From a checkpoint of a small transformer trained on Wikipedia: 14 layers.
Each number is 200 + 20 x the weight over its row's rms, rounded and kept within 0 to 999. Layers, rows and columns count from 0. The size before them is the row's rms in percent of the matrix's.

# up: layer 4 MLP up, 1536x256, rms 0.0581, rows 1150-1176, columns 128-255
# down: layer 4 MLP down (transposed), 1536x256, rms 0.0148, rows 1150-1176, columns 128-255
up1150,098,203,225,209,209,171,200,198,174,206,244,182,218,189,204,213,238,182,219,230,216,202,220,192,187,226,200,182,225,231,224,196,216,193,177,188,228,233,192,210,195,193,214,208,195,152,170,185,158,182,170,200,206,216,195,182,208,203,192,238,195,171,223,202,211,185,184,162,214,181,210,208,203,188,220,175,185,195,182,158,172,202,214,227,187,198,189,235,203,189,203,226,165,223,186,202,207,198,229,186,215,176,181,190,211,200,205,235,194,188,161,221,186,223,180,200,229,217,187,200,181,158,221,195,227,194,187,203,179
down1150,103,181,230,214,210,200,163,193,174,197,165,193,186,249,193,197,208,214,205,194,204,204,185,191,194,209,194,192,230,201,195,210,183,203,207,214,218,148,235,212,209,160,220,230,217,199,217,191,197,190,192,217,223,198,201,211,219,181,196,171,179,208,166,178,198,208,217,199,197,215,199,219,198,194,162,231,181,185,238,204,190,197,196,190,212,180,193,197,203,207,201,196,198,165,197,207,222,201,193,207,197,215,191,206,218,211,205,201,221,177,237,184,203,224,213,222,176,165,227,187,186,188,204,208,233,222,199,228,179
up1151,100,214,221,214,207,169,154,185,196,195,209,219,177,221,187,182,195,210,196,209,190,220,210,188,205,197,205,217,196,201,223,237,195,220,164,200,260,211,186,233,179,217,230,201,217,192,209,204,199,239,155,169,208,229,215,176,166,168,250,218,192,197,173,233,175,201,168,187,173,167,191,223,206,195,224,186,230,225,225,172,211,195,224,208,191,227,192,206,209,194,176,188,218,205,231,175,167,181,217,195,188,170,212,186,170,195,195,182,200,187,214,186,209,199,262,208,189,194,177,230,211,234,162,216,190,181,212,196,235
down1151,100,202,206,182,230,172,200,222,218,217,210,180,229,183,222,224,228,186,190,188,208,184,177,203,204,165,197,212,201,218,216,185,218,185,226,195,162,198,175,213,199,213,224,207,157,184,200,222,235,158,210,176,236,201,240,213,212,251,198,219,160,218,225,184,219,235,194,184,241,213,215,205,201,208,185,174,215,205,156,223,167,201,219,194,203,207,233,175,190,193,195,183,166,201,184,197,201,242,199,198,181,179,198,236,216,201,197,206,216,208,164,215,200,207,113,203,192,200,193,221,199,204,200,191,224,198,200,209,215
up1152,109,207,157,233,227,181,215,195,215,208,182,214,203,191,184,196,201,174,224,170,197,183,204,209,201,174,180,186,165,181,207,180,211,164,224,197,224,200,200,192,202,184,185,205,226,189,184,230,208,201,219,194,207,221,188,219,205,209,183,228,150,186,155,214,169,240,194,203,214,207,222,237,191,183,208,214,188,176,197,213,182,177,205,195,189,235,168,195,204,196,195,184,209,209,209,165,151,205,230,202,226,225,210,147,192,172,195,178,188,219,196,170,195,191,201,214,242,207,185,197,189,226,135,210,225,167,227,188,201
down1152,108,252,187,203,176,200,172,214,191,196,226,185,225,230,199,225,220,209,219,170,209,205,193,169,212,183,215,227,182,193,213,222,226,189,135,203,206,178,205,223,179,214,213,199,198,170,210,198,218,252,157,196,228,197,193,179,220,171,210,218,186,204,194,208,207,154,174,198,156,195,200,225,179,176,212,188,184,231,190,215,151,194,223,222,201,210,193,200,172,194,173,188,196,195,263,195,205,193,160,215,182,196,244,219,185,226,189,149,206,218,143,205,203,222,204,183,203,184,178,243,193,179,199,234,207,171,224,179,239
up1153,104,188,208,183,229,196,195,207,196,225,211,177,227,189,200,208,202,202,228,173,180,245,225,198,200,197,194,226,218,201,209,247,214,150,228,157,225,208,194,221,201,156,199,213,232,197,210,162,225,194,165,177,196,231,204,169,229,206,193,230,203,206,212,203,195,189,183,197,215,171,187,197,197,201,183,233,186,218,192,171,156,188,198,231,227,220,198,164,200,185,202,192,182,194,216,177,192,178,211,189,203,177,231,233,204,168,224,196,234,190,221,242,217,213,196,210,199,177,199,195,187,215,202,230,217,200,146,184,188
down1153,105,181,222,193,204,198,205,167,205,221,196,184,212,209,200,169,173,205,196,194,191,188,221,204,198,177,184,188,209,253,219,210,197,189,184,213,176,203,205,175,219,185,199,159,184,172,182,218,212,192,171,203,217,183,199,159,226,208,233,218,207,191,199,216,188,185,164,190,183,197,198,202,207,200,198,193,205,230,215,217,209,192,227,210,246,225,203,191,229,202,235,213,230,186,214,171,216,184,199,202,198,178,198,173,184,222,192,213,212,154,178,198,193,215,199,180,189,240,219,199,237,196,195,212,178,168,242,203,214
up1154,103,215,201,218,214,208,196,208,196,158,182,206,208,167,169,203,179,206,211,166,223,210,176,227,209,174,182,198,207,211,228,224,181,171,251,197,196,203,229,214,180,166,218,208,199,220,197,181,218,190,177,208,180,188,215,187,163,234,177,202,223,233,199,189,227,218,172,209,192,180,221,201,224,198,170,197,206,236,206,152,186,186,187,211,177,194,224,226,250,205,224,190,224,181,219,207,204,179,175,188,193,185,191,188,193,209,206,202,212,216,213,212,224,245,225,187,221,174,195,190,220,228,179,227,177,192,205,214,205
down1154,108,168,224,207,164,194,204,163,180,213,235,226,172,185,206,204,188,217,168,195,216,195,207,169,210,222,182,202,219,206,215,208,160,203,198,227,171,251,207,176,214,216,162,191,186,160,180,208,210,180,225,213,194,201,215,225,232,152,197,214,199,186,199,225,216,194,189,205,165,174,193,189,204,154,225,192,164,192,195,212,216,196,194,186,170,164,200,212,174,158,218,249,195,240,191,155,212,217,172,214,223,217,193,220,201,195,212,224,212,199,206,227,204,208,208,194,194,200,217,222,197,230,225,220,191,201,222,221,197
up1155,102,208,232,183,195,204,213,215,191,181,219,209,175,187,225,183,215,181,217,205,187,212,218,166,256,185,205,229,201,196,162,186,195,200,243,203,215,165,228,212,196,217,187,195,158,203,195,193,178,184,204,206,184,228,199,196,187,199,181,198,157,199,185,205,170,200,178,233,192,171,184,206,187,201,188,154,162,201,184,201,197,179,179,218,194,204,208,166,225,230,249,228,154,222,218,215,209,194,195,202,187,200,172,233,173,187,210,180,224,201,210,210,191,240,222,214,194,188,233,229,225,212,215,213,180,235,171,191,218
down1155,099,174,178,221,218,197,181,207,174,231,181,157,201,194,180,228,168,196,211,199,192,225,171,230,216,216,197,191,185,207,204,212,204,209,193,199,209,217,189,213,193,182,235,206,211,190,180,140,198,222,197,172,209,180,192,237,192,202,245,218,209,204,185,203,176,210,196,166,217,188,217,213,165,212,232,183,219,183,204,219,199,179,182,216,221,190,211,214,217,178,188,155,212,165,165,174,217,224,229,182,199,185,197,203,220,164,185,226,240,167,191,186,241,180,163,236,199,193,187,195,192,188,210,192,200,185,212,204,196
up1156,102,213,215,161,229,192,176,169,219,196,205,187,213,198,203,196,197,157,184,191,192,199,202,209,229,229,185,203,188,195,238,206,193,191,201,192,172,208,183,173,200,239,185,179,191,207,189,191,213,230,196,180,198,182,203,212,176,216,249,227,191,217,180,223,222,196,188,181,212,183,206,177,216,199,184,189,176,228,187,171,186,197,180,171,179,219,201,231,185,181,204,213,187,212,201,232,188,230,208,192,198,226,184,228,212,188,171,203,243,216,252,186,211,191,178,173,174,190,189,190,217,184,212,187,152,196,185,189,232
down1156,107,170,217,235,198,193,208,184,181,206,196,218,205,242,205,216,192,232,231,210,200,192,206,224,168,244,205,225,219,197,215,171,228,174,170,191,212,191,210,216,224,197,205,190,232,241,227,223,187,214,219,195,199,184,199,215,208,231,201,193,231,185,210,197,215,185,200,211,171,190,201,195,229,195,201,214,226,178,199,218,204,187,179,223,220,160,250,230,208,188,156,185,239,167,232,164,193,207,196,192,199,183,182,186,241,205,204,219,189,168,183,184,176,163,158,195,189,209,215,191,165,182,196,191,165,206,207,192,204
up1157,107,184,208,203,197,187,191,203,187,229,209,187,184,165,197,192,177,206,239,186,216,222,190,233,191,185,187,209,194,185,211,196,194,225,169,169,232,202,181,206,189,192,182,208,205,158,196,186,178,202,213,182,244,212,174,189,236,231,232,216,185,182,177,230,200,208,196,215,196,209,167,187,218,201,216,198,215,232,193,187,223,204,195,179,235,163,212,208,189,194,189,197,196,194,193,198,210,185,168,199,215,201,216,182,227,209,222,203,192,173,202,187,205,211,211,165,208,235,228,218,175,180,183,209,198,154,209,236,178
down1157,109,181,207,196,188,178,203,218,187,209,205,191,152,208,215,206,183,169,183,175,205,186,186,210,183,140,164,183,211,178,196,191,211,189,222,173,201,198,205,191,230,230,227,208,220,202,192,212,213,207,218,235,198,207,203,194,213,198,202,196,206,172,239,207,196,180,206,223,207,206,194,207,161,175,222,189,204,222,230,197,213,215,209,197,185,184,213,222,181,194,206,217,199,209,195,176,183,189,201,170,214,176,185,204,198,193,223,180,214,192,205,153,195,196,224,196,201,212,206,159,220,220,188,199,206,201,186,201,200
up1158,097,206,144,184,218,190,215,159,191,204,177,222,205,188,226,222,188,217,169,246,208,211,186,203,171,208,171,172,165,133,215,235,193,144,174,170,209,236,219,195,181,182,168,170,216,217,215,190,180,224,152,200,206,184,210,163,213,210,214,211,198,199,206,194,216,196,176,201,215,213,184,210,207,188,195,194,205,186,188,218,213,209,186,217,197,187,215,191,229,226,219,227,199,166,188,200,206,203,226,231,228,202,212,240,184,186,173,160,227,212,191,174,176,184,196,202,169,224,237,183,194,210,205,187,184,200,207,211,202
down1158,100,176,230,235,170,180,184,238,199,221,190,216,170,227,201,197,178,220,173,197,203,213,230,173,173,184,191,209,188,223,181,202,167,182,206,214,194,194,219,206,233,212,199,220,199,235,185,182,188,182,213,231,210,197,217,205,214,232,205,209,183,200,193,176,232,202,208,193,197,236,207,210,164,217,179,192,230,192,219,206,230,186,215,200,183,228,185,202,186,177,181,179,212,213,180,215,200,205,210,160,198,218,172,180,236,238,200,254,166,199,198,174,192,204,235,225,175,220,226,224,205,194,188,192,191,184,171,200,211
up1159,090,233,223,190,209,163,184,208,205,209,218,217,189,188,189,173,182,207,190,232,225,203,197,231,206,181,178,209,255,184,225,177,205,218,160,180,215,217,231,234,204,205,228,205,211,198,236,195,198,209,174,185,195,193,205,178,184,198,182,226,175,171,234,172,206,163,198,205,195,199,184,145,177,204,189,199,179,251,202,222,215,223,192,217,205,207,210,191,204,178,197,195,215,204,205,173,203,187,175,241,167,192,207,227,185,186,200,226,222,185,211,203,186,149,216,203,214,186,194,239,230,207,187,219,226,163,185,178,220
down1159,094,188,217,192,206,231,213,191,208,223,197,193,225,198,178,233,216,187,220,212,177,194,182,215,211,207,217,185,159,184,193,212,202,186,205,193,186,199,177,191,198,200,195,196,208,158,190,183,205,239,197,235,201,210,236,216,202,175,207,200,207,223,176,215,189,229,206,221,178,197,208,207,202,224,213,201,210,168,214,185,202,197,206,201,205,181,204,196,202,230,222,191,186,206,208,225,175,205,220,221,222,198,192,147,218,215,189,209,219,197,198,197,221,213,203,205,198,170,219,167,234,221,189,207,212,222,212,187,223
up1160,097,225,195,160,181,213,195,211,197,187,196,181,182,190,210,199,179,196,205,178,208,185,197,192,198,220,234,193,195,159,206,209,171,163,202,240,223,173,241,186,194,156,235,194,188,175,225,177,215,199,204,194,168,241,195,177,191,194,224,201,186,171,231,192,191,200,201,233,235,226,199,183,177,214,245,226,162,187,196,210,233,192,173,207,183,230,176,199,187,197,224,213,183,172,190,149,198,200,200,200,167,200,163,186,205,221,232,186,198,192,228,216,177,180,209,188,204,198,207,242,175,189,202,217,203,210,189,170,201
down1160,103,176,214,182,202,195,228,204,200,200,181,165,221,234,187,181,193,164,196,229,170,238,200,203,194,160,186,235,244,211,192,169,220,183,191,198,173,182,188,215,195,203,181,225,172,222,189,186,183,196,206,205,245,181,190,189,239,189,200,252,222,197,169,195,198,187,201,209,222,177,174,194,230,149,164,198,198,189,207,203,205,194,194,199,210,181,195,234,186,195,185,205,172,203,202,198,193,189,174,232,207,208,229,159,194,208,220,209,163,194,219,174,208,186,199,189,197,213,181,189,219,232,213,209,235,223,196,196,213
up1161,104,208,226,216,187,135,228,201,216,238,207,179,195,178,187,196,228,206,218,191,191,184,156,184,236,218,181,144,171,208,165,190,202,211,203,172,227,234,208,216,220,227,193,196,234,181,212,193,202,188,252,222,221,206,189,189,186,208,192,186,193,169,199,190,204,196,229,196,218,212,198,202,176,219,178,188,233,187,199,191,202,197,215,186,212,188,180,224,219,188,201,195,217,223,221,199,181,193,190,198,185,205,153,211,187,155,223,181,156,175,191,206,201,220,215,229,205,182,176,243,195,212,171,176,251,231,198,192,199
down1161,105,212,206,195,197,182,234,173,226,178,192,170,184,187,208,233,191,218,168,179,174,210,199,195,213,215,232,240,205,216,207,194,214,173,209,191,183,215,200,175,201,213,190,172,211,212,222,187,206,196,196,172,164,197,192,206,184,157,173,216,204,230,205,198,152,214,228,194,184,215,219,210,215,184,209,195,180,185,223,186,213,226,198,209,191,211,202,241,224,206,193,195,197,175,224,213,221,202,206,180,239,181,185,232,192,183,204,214,243,197,202,198,186,164,160,189,219,200,194,209,222,240,222,207,205,179,205,204,237
up1162,100,197,211,207,200,199,184,204,155,184,189,203,232,210,192,163,188,219,166,209,177,198,228,209,181,149,197,209,199,191,216,210,195,221,199,210,187,202,181,212,222,217,173,230,218,181,175,151,264,208,235,232,195,212,210,225,221,191,210,213,209,177,181,208,202,157,191,208,200,176,203,200,200,202,199,203,178,187,162,207,185,206,199,181,209,205,196,208,218,223,185,199,200,211,183,190,159,190,208,225,182,228,187,175,148,221,200,223,206,202,166,189,204,258,203,179,211,211,197,185,191,231,209,199,197,210,208,205,203
down1162,101,206,194,187,185,236,204,178,172,194,190,201,211,211,179,236,201,206,200,166,206,232,225,181,201,197,214,193,202,188,222,232,171,207,197,250,202,220,191,226,191,180,203,180,209,233,176,221,206,190,183,208,197,224,178,191,185,175,207,199,197,223,199,205,201,225,199,211,197,207,217,183,212,179,188,183,241,204,177,221,163,206,192,190,227,207,182,205,222,212,217,234,216,218,200,197,189,223,187,219,215,196,190,232,217,221,183,191,204,180,201,218,196,226,180,257,206,204,219,196,163,192,213,202,183,240,183,214,233
up1163,097,246,166,181,167,187,186,195,203,205,205,203,222,211,204,233,222,211,181,171,214,211,193,221,172,183,193,190,179,209,208,185,185,211,222,210,207,231,211,185,194,194,194,158,203,203,199,218,197,164,188,169,222,185,181,185,201,180,153,196,233,183,184,195,210,190,207,241,197,224,184,172,213,182,173,181,214,203,218,207,200,171,199,195,178,174,205,196,197,194,226,227,231,219,176,200,153,211,202,182,183,200,183,181,214,203,185,178,209,182,196,179,198,164,208,212,174,218,177,221,211,187,198,227,215,197,203,222,181
down1163,102,208,217,197,214,155,196,193,217,178,179,132,188,200,153,220,178,237,200,186,200,210,179,185,199,196,202,211,194,188,189,214,187,190,183,182,164,170,153,194,204,226,197,211,229,190,215,189,170,204,213,187,210,193,225,208,211,179,196,218,167,194,213,202,188,199,226,217,212,190,218,239,191,211,210,207,181,166,194,228,206,236,254,218,226,173,207,200,185,199,176,246,183,180,204,214,209,201,221,216,225,186,194,207,241,205,179,187,180,203,234,177,235,197,215,201,227,193,210,159,197,217,203,203,188,217,207,205,213
up1164,096,200,190,218,204,181,192,189,216,200,176,233,191,209,189,207,226,224,225,173,224,171,230,182,225,214,191,214,213,198,204,208,182,199,240,182,231,225,170,163,252,206,177,226,199,185,221,165,188,208,175,204,206,194,220,190,199,181,185,214,234,194,213,182,230,201,194,200,219,212,196,185,186,195,214,194,195,189,204,181,204,183,186,186,183,209,163,213,157,201,215,209,158,218,223,185,190,190,199,182,200,214,201,209,212,191,210,211,218,204,246,168,247,190,226,200,218,213,249,219,202,215,188,204,181,178,196,217,206
down1164,094,183,180,200,222,173,170,199,215,217,209,228,201,208,206,174,182,238,172,208,216,191,192,216,200,196,194,199,203,219,196,217,192,177,189,226,235,190,178,243,159,205,215,171,206,212,169,234,203,194,235,176,179,174,196,213,217,223,200,180,184,212,199,237,186,204,191,217,212,163,225,203,175,175,173,179,207,220,197,176,193,222,170,198,218,203,202,203,242,197,180,174,215,222,185,201,215,197,211,199,199,196,201,217,190,243,217,207,174,182,192,190,172,179,185,174,197,218,148,218,213,165,206,197,200,184,219,198,221
up1165,105,215,201,203,213,165,183,180,212,216,230,183,222,188,173,213,141,181,188,217,173,200,175,219,207,166,212,159,188,214,178,212,183,211,231,190,194,180,165,202,172,234,224,175,189,175,198,156,186,172,209,226,218,181,235,188,194,186,183,173,213,198,207,214,222,192,193,183,255,234,222,248,177,233,183,196,220,178,212,197,205,187,161,218,213,200,189,189,184,189,195,187,210,153,238,179,226,190,192,202,214,215,192,197,209,199,222,188,181,197,220,175,206,192,197,221,170,213,176,212,169,192,200,239,193,198,192,197,165
down1165,108,197,196,185,235,220,199,232,195,216,196,189,187,240,215,196,215,176,229,168,227,168,194,208,210,185,196,206,191,185,175,182,171,213,203,191,210,211,178,206,168,207,191,198,159,222,184,215,209,225,194,185,205,202,202,182,198,212,262,193,184,205,191,174,186,205,216,215,213,205,207,139,197,190,209,200,207,228,206,204,211,221,207,233,192,230,203,191,203,233,199,201,209,210,173,225,182,207,173,200,145,191,191,182,169,250,195,202,214,189,224,196,204,173,178,205,205,187,221,185,170,192,199,186,204,193,225,198,183
up1166,094,243,193,182,162,211,206,247,211,203,214,193,180,219,209,225,197,191,222,188,215,236,207,199,204,211,210,204,161,175,198,159,194,177,210,222,199,217,205,225,218,198,221,207,219,146,192,202,239,170,216,162,258,200,190,212,236,185,191,177,194,180,181,198,153,229,210,209,178,208,188,200,210,179,191,202,230,192,202,179,240,201,191,231,187,171,210,197,198,201,195,192,207,188,178,197,221,221,196,191,199,170,202,179,158,178,205,203,211,185,179,201,196,175,182,216,169,215,200,207,201,180,191,232,226,218,193,192,191
down1166,095,191,193,214,188,205,213,191,192,206,196,145,206,216,227,225,188,207,211,179,195,168,196,195,186,177,171,171,203,194,235,217,199,216,173,202,184,206,189,163,204,187,187,207,176,166,225,171,184,218,176,240,218,235,193,207,232,192,189,183,201,181,214,206,227,199,205,217,198,221,191,223,216,243,226,195,218,232,229,193,198,214,196,240,240,213,210,188,190,214,198,238,211,191,205,217,211,213,190,195,162,238,191,227,227,229,217,182,216,198,208,173,183,222,224,222,214,203,200,194,212,232,196,198,204,213,171,239,199
up1167,103,196,213,178,224,221,238,173,195,215,197,177,224,173,203,167,203,173,218,183,208,177,233,177,208,215,185,225,221,209,157,201,207,179,217,192,204,179,207,191,179,215,200,202,166,200,204,165,178,179,176,211,205,220,184,201,207,235,204,200,203,167,222,177,210,201,233,187,190,211,189,247,227,178,204,174,218,180,208,201,200,213,161,174,169,209,189,213,203,246,215,211,206,190,227,229,188,229,207,197,178,220,193,218,180,195,204,192,236,193,216,235,195,225,186,207,195,181,228,200,197,247,202,210,220,229,197,234,160
down1167,105,222,176,225,215,200,199,197,250,234,212,193,241,207,235,202,181,187,175,228,189,209,160,197,233,240,212,201,205,227,186,197,213,213,182,190,210,200,173,209,221,234,213,178,181,201,177,243,177,204,228,187,206,203,189,187,176,196,219,182,183,219,188,198,191,212,220,169,179,202,172,192,210,226,168,179,221,205,170,176,180,214,190,205,210,182,181,169,219,224,174,214,218,166,198,205,188,223,205,212,170,202,192,198,186,181,199,199,188,194,207,205,210,206,204,200,233,197,205,170,211,229,200,218,207,172,205,197,162
up1168,098,183,205,205,201,181,207,194,236,217,212,202,203,202,218,175,185,196,231,209,181,200,201,195,237,193,187,206,195,186,203,188,173,213,178,243,192,189,184,151,205,200,192,196,224,206,201,175,192,248,181,166,178,223,167,215,212,231,207,241,192,194,198,201,232,174,201,188,200,205,195,205,199,215,213,194,186,182,220,222,176,183,207,173,234,201,195,228,183,180,240,234,208,197,174,239,169,192,220,202,203,190,183,173,178,236,186,158,192,205,194,222,195,204,226,191,209,204,226,206,183,158,201,243,200,193,189,201,202
down1168,096,205,219,194,175,179,184,208,214,199,216,221,209,191,183,223,193,209,184,211,197,205,157,197,194,199,205,204,239,183,236,186,173,161,240,163,224,207,200,221,167,200,187,206,212,219,169,211,177,234,198,236,186,190,207,210,203,194,202,188,197,208,190,217,194,225,215,222,193,198,189,224,194,194,224,187,147,212,198,212,169,211,199,188,187,172,215,209,198,214,200,201,178,210,212,183,223,253,214,198,199,226,173,188,202,142,196,195,223,219,190,155,186,196,174,178,197,180,201,192,197,184,163,175,184,208,223,193,236
up1169,108,226,193,214,198,217,234,206,186,207,174,188,209,174,200,199,225,174,145,189,173,176,191,240,206,226,224,213,176,231,168,178,202,206,220,219,196,218,207,212,205,201,195,182,204,216,212,161,175,220,183,166,162,209,186,194,177,166,191,188,190,217,210,209,205,196,207,227,199,212,228,195,186,197,184,222,163,214,179,210,186,206,177,222,231,179,197,192,193,228,239,185,183,219,183,206,167,187,199,185,156,192,183,188,201,192,215,168,210,194,218,207,189,192,211,193,203,178,219,223,221,226,241,183,226,170,198,202,205
down1169,109,186,193,215,226,178,202,164,200,207,204,221,192,217,191,163,189,166,193,186,162,212,190,203,187,199,217,180,209,216,196,227,182,200,203,195,188,226,186,197,186,228,192,178,204,225,218,217,211,185,197,227,203,179,249,192,206,163,169,209,194,186,224,185,206,207,208,176,205,178,198,235,206,199,218,228,241,210,182,218,199,198,177,214,211,181,215,190,223,196,188,186,202,174,238,180,168,215,186,209,202,190,185,194,184,232,205,176,206,191,182,220,178,202,209,236,193,234,199,216,194,212,172,213,203,204,204,196,212
up1170,105,221,198,167,218,210,179,200,214,214,167,207,196,238,222,186,191,237,150,225,216,210,189,177,162,208,207,200,205,210,244,181,219,212,188,191,202,179,196,222,212,173,201,211,153,203,171,216,178,190,211,201,202,215,235,199,179,165,176,200,208,201,186,177,206,175,221,191,224,207,180,244,184,184,190,225,186,150,213,181,217,182,229,183,190,185,200,195,236,175,215,219,161,197,234,247,188,193,206,201,192,226,211,210,172,191,213,202,194,189,248,174,222,180,188,204,196,217,200,222,232,176,189,196,220,236,185,174,183
down1170,104,202,195,193,168,210,214,213,191,186,160,178,168,207,195,176,200,225,229,204,195,169,199,168,174,189,183,187,223,198,185,212,232,206,231,214,187,195,200,214,224,204,231,202,222,222,230,210,220,214,162,209,186,208,184,243,219,195,208,182,238,196,207,204,194,171,209,198,218,187,193,221,203,164,200,212,203,227,195,216,204,213,175,187,166,168,200,209,150,196,206,192,196,194,192,198,189,189,223,223,232,206,227,214,207,220,212,207,212,215,189,203,183,176,190,171,195,214,182,211,162,187,216,210,206,213,215,184,201
up1171,091,192,208,211,202,203,195,200,213,209,211,185,202,200,172,213,196,186,195,190,190,193,191,227,204,213,224,185,169,199,195,175,243,215,217,228,239,226,216,213,173,182,197,176,243,220,215,191,193,219,181,200,208,212,208,220,214,195,180,192,180,172,187,176,224,227,190,199,197,173,188,214,204,201,219,202,168,175,204,223,215,195,178,184,220,194,201,228,195,199,207,170,209,197,201,221,204,205,214,165,191,204,199,184,222,208,194,179,210,210,198,244,214,179,201,206,217,204,185,208,155,191,214,200,196,216,196,192,200
down1171,110,156,193,207,190,177,225,187,203,201,180,191,189,216,211,146,214,197,191,248,153,218,215,175,194,222,206,231,235,214,188,218,208,184,208,201,195,198,158,184,216,250,175,210,178,178,170,203,197,167,183,208,183,218,212,188,190,170,189,234,203,204,176,160,188,187,195,173,193,179,193,208,231,189,185,214,206,179,200,179,204,211,158,206,222,208,183,217,197,200,216,197,200,183,231,175,218,199,177,223,193,197,235,191,206,186,208,220,197,200,213,182,187,187,192,216,197,198,187,196,229,222,201,180,241,209,148,187,185
up1172,096,197,197,156,225,222,209,205,175,189,168,206,241,178,217,235,219,198,199,225,182,213,225,184,209,209,207,200,212,226,169,188,218,209,159,214,214,201,211,208,209,199,209,167,179,207,183,153,236,216,212,181,172,158,196,225,238,246,187,209,187,208,194,228,179,173,208,218,227,186,195,233,185,199,193,195,218,200,203,200,169,213,209,248,194,216,189,176,211,198,207,237,186,218,214,203,253,173,220,226,189,189,212,206,207,166,185,225,153,219,243,202,207,175,195,211,215,196,224,170,198,183,183,199,176,190,212,181,193
down1172,093,179,224,204,184,216,175,187,190,186,201,178,176,221,199,212,228,230,209,192,206,212,185,220,241,178,206,200,190,182,201,198,171,210,214,172,189,181,189,180,223,166,217,210,218,204,221,199,196,212,192,189,230,211,199,196,186,194,221,207,214,190,184,178,221,214,217,193,200,217,221,207,190,223,193,172,221,199,175,199,217,191,179,183,190,170,205,191,183,211,227,212,184,209,185,221,216,208,201,177,240,162,185,190,194,217,216,202,204,215,211,206,195,212,216,185,242,213,201,223,188,212,200,211,205,213,183,219,220
up1173,104,228,176,204,177,194,226,170,177,202,214,202,168,226,196,181,186,168,198,203,194,194,152,211,220,179,202,174,213,202,212,228,202,190,213,168,222,181,225,229,162,186,206,166,189,214,184,189,186,197,223,202,225,199,211,188,222,172,179,231,166,234,229,155,184,216,207,178,232,194,222,168,201,179,198,215,170,223,205,219,173,222,226,175,174,192,188,215,195,198,237,205,213,225,237,204,183,179,157,182,208,173,216,198,182,221,203,183,231,194,220,177,208,168,207,185,194,212,185,201,202,206,206,201,215,194,205,161,188
down1173,104,198,220,217,212,180,205,188,225,212,192,195,208,167,233,242,191,208,212,220,156,185,234,206,194,229,197,208,204,254,181,196,213,211,193,182,162,179,241,229,184,196,216,226,241,170,229,222,186,199,199,212,215,194,204,184,179,215,210,199,182,196,217,188,206,199,166,171,190,249,182,194,159,187,178,176,203,181,202,207,187,160,253,184,178,207,175,221,201,220,194,216,203,193,187,201,226,168,228,220,193,209,189,179,190,198,218,201,182,192,181,208,190,211,210,169,183,194,206,190,213,191,203,214,195,228,180,233,183
up1174,109,206,221,215,225,193,186,160,196,181,149,184,214,209,189,187,195,199,192,173,210,186,223,213,202,187,195,190,199,220,221,214,182,193,179,186,231,224,194,228,201,179,254,157,216,177,216,213,223,178,208,214,191,224,174,200,175,211,185,195,181,191,205,197,182,194,184,182,195,207,166,239,200,210,189,189,170,174,192,214,225,179,149,195,192,215,207,218,188,199,171,209,179,168,231,193,214,194,230,175,191,222,216,208,177,212,212,211,208,234,237,200,210,220,171,227,198,201,202,195,215,202,183,205,176,228,194,187,196
down1174,109,219,162,189,172,218,251,227,178,228,196,190,215,211,222,211,225,223,191,222,200,181,191,176,216,194,213,233,182,201,199,179,204,231,233,224,190,215,199,166,190,183,186,199,168,214,189,199,212,207,219,181,205,198,191,184,188,210,211,234,211,198,215,186,191,157,163,220,232,210,213,219,204,198,206,184,223,200,210,226,206,219,216,184,205,163,181,208,189,209,179,190,216,226,206,194,178,208,178,218,171,214,198,193,195,177,204,236,184,215,214,176,190,200,187,187,211,142,211,196,179,172,188,201,235,145,190,195,164
up1175,101,187,170,187,248,180,216,214,189,242,236,170,224,248,195,209,205,177,219,181,223,176,208,210,203,179,175,184,189,210,176,214,209,204,177,161,214,193,195,197,199,202,201,163,231,206,205,191,201,206,191,170,246,224,223,229,213,225,205,194,185,213,213,193,183,197,183,215,199,173,205,201,233,218,202,224,242,186,200,198,162,210,162,240,190,226,212,206,234,203,170,206,197,181,203,189,197,195,221,218,173,207,199,191,191,215,176,152,196,212,187,226,197,198,180,200,174,189,215,189,203,197,179,224,166,189,228,173,200
down1175,099,204,223,221,221,196,193,209,231,203,215,242,191,195,173,216,235,210,204,228,249,206,200,189,234,185,173,190,193,213,195,200,226,184,188,208,201,171,251,187,208,203,203,218,194,189,223,200,199,195,230,189,208,211,140,230,193,182,201,192,221,178,211,242,184,197,206,208,216,204,209,195,186,188,182,191,179,164,205,216,202,216,189,185,218,207,207,199,194,198,191,226,210,197,226,228,225,204,191,185,157,209,171,181,206,211,210,221,209,184,204,185,186,198,203,206,199,171,207,201,197,189,202,216,218,182,179,197,189
up1176,103,224,208,190,227,212,180,192,176,188,188,198,200,228,201,216,189,226,192,196,161,163,194,231,133,190,194,242,181,186,221,185,226,184,212,201,233,178,172,169,199,209,188,204,195,198,190,199,188,220,211,196,232,208,217,184,208,200,197,214,201,221,223,184,216,218,178,166,172,183,198,230,196,195,185,212,199,196,165,235,195,169,212,220,167,183,209,155,196,221,219,223,202,212,230,227,188,235,205,181,175,167,233,223,187,202,204,205,188,187,186,219,219,197,190,197,177,204,200,216,231,212,221,195,221,199,169,193,184
down1176,099,191,210,210,176,207,194,174,195,203,208,198,197,177,222,182,163,169,205,188,193,217,228,208,201,211,179,207,176,163,180,200,202,229,196,175,205,207,199,175,207,205,221,201,179,158,229,188,208,209,189,213,199,228,176,225,177,218,201,192,200,193,169,230,196,173,202,193,209,199,201,168,189,233,232,189,255,230,225,179,209,186,171,203,216,182,196,208,187,205,226,172,198,207,158,205,208,213,209,214,185,234,152,195,216,200,229,232,198,214,185,211,217,138,219,211,179,186,167,182,200,198,201,215,196,187,207,210,202